From a checkpoint of a small transformer trained on Wikipedia: LayerNorm before each block.
Each number is 500 + 40 x the weight over its row's rms, rounded and kept within 0 to 999. Layers, rows and columns count from 0. Numbers have three digits each. The size before them is the row's rms in percent of the matrix's.

# layer 6 MLP down, 64x256, rms 0.2, rows 0-63, columns 32-63
091:500507559549518540497530516516472481478520576485542523453522538520524495555509508525530554518518
102:494482579531467558494506522486516468399511553497489423446506565451458453518444465533452500517494
103:530492471443585522496575502508514442477484528562493520466465529501483496524502528495595403509487
105:518480467420454504455502479437437526451446432454491473461445424476531472512505537461474550475465
099:518521522467503488478483494431481555476470510513421441462449643517483466470434538484583561494490
095:506542402505498461477549491489477422435516524445508547481521567422595498488485443474480418515499
101:527469549478512524557487553472500570496494517575531489493483507500444477490535522506572450534513
093:574472553576528394486507546513525505429503472456479478521506534451411478510441566492492504517533
091:485486476419537561499441445480493490482497438485457451427467441507404511502512467527498487509500
083:537456522491530388497532475447508498568445462520573510562512430511496485488521526471467555511527
092:457492516517546483539573544474512534603490507469569452475476540554539560519496474532475437518522
096:489473510505513481471541506519486556502457553453457507526582522493523527534531551527532439500509
110:518550527508495479438489533476537531494473557530465479488513526454554510480484505480478461534487
097:464430595533495468463468475444485582507469448581534492393513571516501497506580525483551577457474
100:526483484569603393459497510472487547597436552540480473527542466504503493494495513514454498548474
112:498480454536536540478503504458495451527480510513465395476473558437482483482512466484467338491474
092:519496476562473537539502562493502508494553393520417427419497556492496486420467519499518476503497
108:512513410509476482527531499459540484520534486525565530560486472573525581489455474495493513546512
110:486465434441451614468544507557499483466546537485442504595511507524402486547427517522485540510506
111:459525489517454514517546532600506477497521507548575534474530543482598488526431509553532645532511
096:473494390541455477491555494498463502541512484457484471414505518480490494513585524514501548488489
099:505470511523462488479551534489529535486484574514556490505505569461436453546490560539544469550546
103:503491470520532412600535504533499561456497507489470560546541488485494543547493425504464409526543
109:482532486537552422563448481537468574492493511444493447413474493450459507514470504473516595440433
102:506537521507502379485479530519518539596498595444530469605489499562476522503593468516435545519514
096:561494512428536462440516528518519447455512439520464410421503445507431519471464536503474503543506
097:529514515485475550518526499509502480480445472512508475481420551491454540572523563479439427518511
093:507397498454526510478495501464471491429484533506481520516596470548498454442469535457580469479481
098:470521478491517530547536473484463518466507532518491510561450497535496528525467563452408610493489
084:531491543494472565462503523509507513554444408439472485537455483597447495508521550474475507521531
102:453485512501503456574594489592535518446449509482492558460515482557536540520424422547560603514524
093:521544493565486416524508541507478464492496415553450510472533574409496472525497370501564596488458
093:528505516462529467467516485488461437497514505502467472487497422457428488517493577496520534520442
091:533520528510515606428516531454511537535546538566513449442494513531520503438569484488430423535510
115:447534457524490478497531471520462483577464500468505544500468521488520558555552496503462626492462
101:517490583406430429469496481451504541498515379530478491520486589537421554452529492497546518510495
121:486505498473449490439452463499471533476505480479517471579509466588454495436431511435493547468469
094:474510498460501489538547482587491410408477523554464500503521564476529568500474451522392420493503
101:469492564458499504485511460459528488526463515491516579530458466555463464469477575483418516496502
093:515478555528441442537461479509510558515496474494449530468490505493532538492466485470516650481481
113:487518582482451519477541490548448491484543561522573521561473462506458545540470489510563652460434
086:509543486532506485504540488543436562552465446512535501461513464503541527520503581537505431512474
097:502510496550523565456524523391540488482479566530562485432491447484561476483520552485519525529483
102:465434518507431471544516471519448504468512481508556530547469474590483426520460512490357459477474
088:470490498450531485520507497533521499559525482473445487482548489506533507493491486529465481537521
081:439555560572456578449493491484473481494466440501637451499519518511519496496478456479348576497463
104:527486490488452479470487506415485428493406582498557465529534539475515471457525441475433438520514
103:512454456530501497515473504488502555477485396468498435518475515480524459433486565474504551495427
102:502510503519503549463556511489480545574476563446479516526513449575563516532364492490525455517489
098:478565442478473537448480515496495496512517457559521491521476506551499462444432516504587526499464
095:489492556484526536473506527543488498495562531433451519470548496479475534543532446499540490485514
094:464420567512459622526492509473490496432468506518505548541517440524514496444480489470535510499496
093:459520474504505515502528467496514465471542415476594506423480460457514503551551464517535552482475
103:522501494480491483507545540448527488543604501478520499532521473456470537485483521508459345514511
096:492479505470468520533553502544445500541521501458608527574483535501555498599536486504476498522476
096:542481460515484461483499520503458474509502579430481483485457528529491558498484536484500370491482
101:480501555583503491498487503456454569511518618457553487469573464527454465486473516464430530475463
100:483512462488498529483556515504483555504500509552515566578583604534499495542549477516522454506512
103:442459502495495564451459457499488482549446423522407469475557492478588483525510517522457467483476
090:487441524426559558577466475500434579460533494475524500406515461519524499524521524475468556524477
118:452528599449486465543522464570447518478596445563488545495516464519450557570515510519462567452471
142:555539451484571483494527526508529455499486517484455468448553518469495515501478491546552428531545
101:487502511514459515509512490488471512501495444612421533486541552455554525514467486514535525482491
094:512451517558504500556517490485470452577465502465557496585453482569443490499515529439562541535492